Each number is 128 + 32 x the weight over its row's rms, rounded and kept within 0 to 255. Layers, rows and columns count from 0. Numbers have three digits each. The size before them is the row's rms in percent of the matrix's.

# up: layer 5 MLP up, 2048x512, rms 0.05, rows 270-316, columns 256-319
# down: layer 5 MLP down (transposed), 2048x512, rms 0.0453, rows 270-315, columns 256-319
up270 093:139117137129128155157165109111141156136137155123071114136141114109159185155191136122122126117143118079111133160095126171127123127156135167136163192084111121142117101160122143142080085106176152
down270 087:115157128135153049126107209122128115163160125130137103059112108085141120163102149126122051087137196154105116133046159130104107127109156162136174141092117162172118113103161184160150123130148150
up271 109:132127138075175100101115145122082112175098100203113125157133206157122122133170130096137082124097153149084119181153098150151169135107077138115126211131118091119159127153078145149134085116139125
down271 108:089086120174091143132093177146120100138130151135099120139142163198084155054089128121134056142131130143104104147085118133156133123103091125179169152141141071104122166171116146142119107146134119
up272 090:127159102128167147079109133167141125153119139111081156164203130082171131069132150142115155176119174138186114160154123140133146153200045153121145101092089160111146152136118120098085156161118134
down272 091:131165140120134100140166112094079156116101107096088139060076139189143135090123135173101107120132086095068140160115091123083167095140191104117135154162104048106138116166143144151145172074135177
up273 098:163142128106125192137110129145115118105112131101101103107104167101170100171142143167151120096123145089085135116111194076045180167128192167148075150131101176071138159141112092163101145096120117
down273 091:138144195140119096138135081046193198102147083117112164111117100133078067121143133167180123124100122159122136083131146096101159112162178129055051207131211152147165096102146116131106149114133129
up274 089:200096108150136155123145128125081086084057125107110163037114141151139158136114166123160124173168114103142155122113079052082195140081131089117089127106098159164183169100129159138076178122126120
down274 090:096119111122107099067151106172122172170152134088167091147104100131130145099078052149143149109130125182117118121092157170151136106168083180157142102127218095150103123086129148152181112111145127
up275 097:138134166124145164118140098127101126104122142142127135144086186105110119135152165069147103143108154108071088145142128160103155149154063188112135161155056156139148168115145123086153112124105143
down275 091:129111175137104113093141109161147166112126142101118148172132172150126160151141108095175127135130150126112162141164196094120159157115146106250132134156163127156113131170119152164085141099112153
up276 094:131104131132083143182124100167136160201085108138105224139154127145116112070191112065161087188106056121077168204133178108104120154240049166197057094231128117108065164122130129149120159147137115
down276 087:098135156096074168131134099120043187153224074130084112158097083163125091161137052128155124118112133118155157141140099129105157116127135132133180103109156042164069180119168101125174140138126178
up277 097:156144104071143129138121185212186195162118131130162124132170196125165069136090112130126121141058132140127189207095118152149143105122129157095154091149100130142091141109146154125164157162113164
down277 091:123093120108183131073113099163155085178166085117098072098117077143088185125079135080102115130171049152174125138115136169164128106154115129136157127108171184134109151113105077171134123095216207
up278 101:170125080102137136121105095144141140125073163182115140126106158142175136101165159169105064103185150107131104117133176127148138137162139169109139185155094101069093158168139172135165097124136107
down278 099:164114135168130110131162109180086110131179104138120108127142072132081161130101109151113094123121088119145131128121130106110059151146153143097111100133130144147095130138168153158117181131102077
up279 102:105144084124125103106101096173055126125141162137170088125085190146169127098161156070161074093164192162072136091061115095061159128151077085138098166110132165135117153131154152173084134081127127
down279 100:072159171129137183170142156145196135165121151146091134088096117142151112150096090139113133104116141170135127133110077132194080154135148116096101112096136130091080105164156131126176106125147131
up280 094:162118103100125138139111101132083120151142106113123147112118098147148126111137145098118176154134136087088099141098109149142174130137104115154099140087103140138120121110093102136144180130160139
down280 088:064129146111139140117133191108094154104078159137146186107147060157095150161132163144122163129111121135137144098137143115069148079103131069139138122125109097130152114138133128153156128164117165
up281 094:128121073147165138097093137193108096106067103118123133148114175072163149103124170131119125097071167133168159170099180105066094152116112169066128094153120126186078158211121191130110168082152165
down281 088:119148119141084144128142115121095149099130161101135092141163139192132167180143155096121158159125156138105143088131101110103092142128115124127143130100129147105191126120116115109032109118177160
up282 104:095138132096087114129099122164123128123157135200166159098172211189137113117120138142123122201112207139118099124081146122148129164099077071135128112158078146114106122135132097161068090071065159
down282 102:134132107166141118163111128164096116136161130151079069117130142113117076060160101125015155116170125137137110150130107156174149103148111118118176129139151078107084146096172124160196099116218111
up283 098:169121159109107126100098120202094161156072119138093156108140169118140105096152100163108142069140094138115161150112138138097094129092067119120150128173149128107137066112077168115082114098163112
down283 093:168122045104133138132055179203171159145105126111119105105168093065177101173134126115148105186111091130078118083110125164159143110066152075131138124162066105087097166104171098148124068096176093
up284 105:200092142115106151144144146109054163123143132132096118138099102087128109139136157121081133197135157104125143110074185151119143153138099161103137148184075123092062181142114060167112099097107153
down284 103:099081170185108090101121137092092117144110102152134123065148120122104163070144148107119136115087130172144109097134121150125151134157102150169111166140126085148064131098108142205069138071073124
up285 110:185130125087045110121120116153108128138131121210110111052112187154196156170141140130150135112087163148129135148123125069115112154123112087126129137142180156123151136136126144174096164078121133
down285 112:128122153104152157141102110081158123154116137118135108201083132100077092190113095093133132182146118182133126183149119203192151145113129109137141147173040150096125130076127156132125124117132157
up286 101:083167106119128107172146121120148216125173127192087197180141092128143132104093187130131114179085118182113064147129173084118110123129132123070117103145067106120139091150063141149138128138071119
down286 113:122111130092148107150135105173144137165171050104089172118111127126136154146108150151174064176166187148110169127154083147129134137142152140154205126090063128093166115136160145163114144122144119
up287 099:138076136138115232192150177109054100074152086108128150077109232101137119182104183092166087143149163116127181179118118122156175147157082125106126119137129105150054143133109144096129167092120123
down287 102:123080078177105132200121115121102146135129144152190160138066110168174090162061087158166162165096123156150169087188048195143151109114108195093155098099150104108136163061132145203162154145143139
up288 086:152043103142141120085115144126103178146141114124130186105092104103144156115145142140107137104061184181109168141140097077105135132181172130150168162054071188125148171159142168108113153118111082
down288 087:100193074090066177073103155109151108100126172115138087084125186156174086118099131132164129118108073078139139163119164112118135135094103111091136119209206071065095075049131133127116141104114151
up289 104:150136118131106141157202103219127151132180116139117111092130150097155142134075107118122131134141118145169105153120123118144105116156194134085107088154093168132083157114107084136127137110167128
down289 100:128115153080170155131116149106170035151133145156098138194133124132124114147143135125128166096149243156143131099089110112156129068093116125156111102096094092167058099114178096135159161160128202
up290 099:211157126129108126120173158131083113176150171130138145170127114110156083086159140159123131146117142139170117151093203083129144093109182077155080119102086095121070122121110073190085131154123080
down290 093:137119149119105142144170124193118133214169081114089122100110161095111099151116103165066146153085135167112164094134082141150082076114054195115112112134136128166163105094144141120073123119105168
up291 099:153101098085135099138158127167140129123124122093082080132127122125186132069104201105114115114150122150140095124137109177129013172157139067149106081137082060089103116133099157149188109138189121
down291 092:108139145118140131145139100158018052129086131151073128152111134143028190132145113196112163169131097085087174125091091080167120057098113160103121100130123170163088100067064099122120073155116130
up292 110:101121084133082165145154086125139119155075109134104166111132142103157143117211172106140119150127165122053153093102105102152153134083113105095151182074111092109119139144127067120088163085082086
down292 121:077169068087098083138147135065216115134117123200128159157135137146205127173171137133139091117113102129193164144138097158178087126117140091138144169073080117148046135110074063066131096154121186
up293 091:139147134132128212134163164115070149117136169131109117155106118118149121098076166143117124156124082156107108152083141158100161146161146146095110153131164155144161139147089130167095135132134137
down293 088:157126174111091136111144129128217134079125118180144170104177131074082116112080109118198117090131184137107180131165121162069120106158070124125159123125131136116143112074114172148184130108139096
up294 096:172127129114128134126150130130141176182165102095140179087102097191128101106133168099162089185124142106091143114117127065131168180162110113101178125119109150126147138160166128090140106135111053
down294 094:143153153086106089133102169164141093094140112152143181158150159115175100104133118118129137126105091065107086109092103130133129091132128075133071163239062144100145103184110047205094158171170171
up295 099:142155158153126153141134138186104137072146159126099165110167158122161141125070155100161126121095124140128107142103111083126108164102061141092061062215122139084115141148117103153087102144135060
down295 096:061155083131172123111151165109172131172139129137088130152127126094116122170126107138074201143095085090119157139150109147057164159212172137141143132089080126164158157117122116108148135105184165
up296 091:172057158117159089105139116149100201104153108131154163182118144105123118096171120128110115111070157119075086142112147123095143166123146105164125171140141076139127099144103122170123157116131138
down296 088:084190107094084164142113106129132118111121145180118158083140142141152173176140158167143119092121116151124131148169097098178169136110143117105146156066132139137098135091129162105118166164114147
up297 100:100115142089125130130149099140141116154156235171129170060155142170121143084090152125142077105139146141159122133130142081160182142103115115178122162107122131124119128143075083111125156132106069
down297 097:091144108102111117131135115134156139150079117105117159143121129080140098065124133108146167200152125121115091151103145135156119139131075052158174118151156092111152133161150108133107120146112167
up298 101:148065160151114114154151135174112133130159151112155234083112126026110160143135148035141149125140121119111074144124123111071132181100107147101134149114091149131100172067170104141059125145180091
down298 095:033106128125163165130086110114130128139143118106124091127130070148156113106118165105127170152087142165156152124148168169092095197174146163083111142126120186141165129096090151129122087131175091
up299 092:146099156047114177146155135170118101114148131142164093094096135142137182129145105099081105075174096114147153121136115109051122170150183115145131149121145096149147138158083157176112172193129130
down299 094:177129110134130106119174112154184144096156102170090126134186124127136155135114139184149191055105127138197124147104174188175109173116064135142100119078097141153111121117177076118072126157112107
up300 086:167107115122157143053139095105130158139155155159159110161086112145110126133098128149140143155161216198089119136124137123087178079052169120144118162105092085151171144159088151167124117081197114
down300 091:117066149144160143195099121156131105134121100169103170103192184118147085142158150113150153086153149116084148159143143121124119138205149139125095161136118153095089118144166075122066142043113114
up301 095:188102134130127152145137129148134168094113098057127112109116113105157084116175150112124099150057197137119104110133121109124196164104069125184105138126100105142131171167139141148126151132119130
down301 103:128155102119104135158157157097173066115115126085103117191157162112178171088153152067115108166138144157182132119137123081162130141108191096090123167129169132105122139180113114153129146099202122
up302 109:113125100104083131078161138086164146145098168163116185105124102047141093129148138079087116186112163136086086170145155138107121134124115104088128142156102099169143137137148155149077143064179124
down302 111:119146112122127140153103144101134150155097116166183148078121158126109094172144101126179077084104161147108135116107132157132134152162113150096108135113184191100159144085133130116071094119079154
up303 098:136176201122114154077158076149145134107100182157114160138152078096161139146152163068136141158097101102089063114108090121189093117113111092172094110101043133065119152073184070146171142074101107
down303 090:121139166092058114089139171136096153092169185156138113114124144143079136068177174093143111119132134147113092111178079159119115112144118183119165123206079134118138114039111161109129186115131119
up304 100:168105085052186096097104119101120133219124156149123165173144163071170069138106153174107084137113186072099144152132180109071091160106124111099080185118122138110170108127097123194092163050156160
down304 098:138131192096061148155074111113111076126113135135153152125208117152094141139068110098126208096103124167088127140110087157124166150148109130116136148117146124171231162139182169066096180133075122
up305 104:079116112138123144154167104109094137182115130147085101152086145108204108120114104125125084121144119075158076133136149122130072134106137065175118137118122099112088150110097129118123132119198142
down305 106:077093119157150140164136110139142138157142106130097163132163091154140123176138084093126198164108182111148119112148140152198127066113119162167051154129084182065081104067102151153146096114053111
up306 094:106132129125116185186204186105098155161151148192096125175162097141155167151195108116149095127152067139168089153114169144146227098163140101135173138113062173138165139140136104140174152156072095
down306 090:123113149137104135160088119142177151138092159130133110051123113112178101108084090142060204137112152135096126115151136176116169128125114073173115128152181100161144200148153121186161167114139129
up307 102:184130101165081189078172146130106178112144104117146138097105100134160143119145133139173113152152135116110103125112109069141124102155095086134130071127113163114084140125105124109091171104136109
down307 104:186125131103070155120135124142080125094128110121131101152158145141111174051129123144140045138148103151100137132151079127166129118104158125135090139147123142129162102120108166073118092175116137
up308 093:192119126165115153165122136154144184088130094140078093118195118151143193146141140157130136112158142132127132200120085156152121126151164123130121136144086110116107099170101153154089174134093203
down308 094:162110091116107167142095107152101132175142119163211121146164097104158111196086125120129152113070145137112141165119136111088189165169101155117195110142187137188114186088124112150108066127140086
up309 109:179102128064165116111099160141114140118146094131105138101179111135141179094119128149159136187207152129125161117067123106072144145114098117093099087186107122175111138168118145059088144142069152
down309 111:139118083127099128121159106140123185117136130161132154084058129150112120157107132138173147163125171115150095120105107117092185132120144116187113171097104093213124148188067140154103182115127130
up310 105:143185139122164105056098124113116124165068127095119206185125132142143114126156144154126104081111095154143140114090153139107145164112100131116182156125107139117170129189066100107135163122124120
down310 110:062123113098108060129139175156127083143117168123087121145121126203110079146115062122110054141091098087074136154173177146162114148181132134125116122125138132100100135125116166137145077110097093
up311 096:113044139167104177144146130098129158116109110161050126076168209144128148090052125105132137150194125136145142127106123120109074144105113138176116139125092095129143173149163082136135155059104111
down311 093:183134157153128026096136100110056097114142146154158188110091095109118121126084109095110135100102125127126170096136122097054130114152166123141081202124155121145127126157061063153103143109176138
up312 099:172155130051116141156107152116125199162125171115131097071111145113196132143171131171146061125090086131130124134099142084110067089108190118150103167147172124118171120170089144111086098145107117
down312 093:116127105110150123202132136122159098113127138078133092131150194126148136116144116142136134118073153146108121081127136155078083140173142139113068098127105126151172169129198138112152100193129121
up313 102:174123127138186168142123110151098197145080184140118111133108079151190112094154144150113115093085153082095140157132149149137101115117141092112156163121163128085142135108066137133062120131146082
down313 110:080146183127135148124151171148143099109163127146172136142126123154137128105136132171161140131084147140146101182147155119131116105107104154077073144168167147139110072105146081155106067098086139
up314 088:095151086113108157175129129173118147118114182176106094128153183135140130132125137158154121188112136190131122125080183196120110163102203126161136089169139179115106096159116139104132135130183163
down314 087:180101146170181146173077120108149076074171113104121120137110149124151107117155177128109136089194095070134110158185099073135143063203101116122123189122151082098162089161132143114127094108128134
up315 105:115146112087105171121114127131108183138125162158131106125163159104146132179131170153218117146122140089064165207106109113132141152088176128141129079133096146154134167158116125153118113172147093
down315 095:129149136146149159174103096121162103165110082121133075112131148168192130082116123122097171114108175130117092160244110127145123148146113185138106082086148143137126137146076104123153074080078112
up316 107:162121105162154121115137114151098145186101158149145144122088122098135153090193107138105063129149164090121133065095154120110115159110156148095139089113190107145113080137125137159109122038165107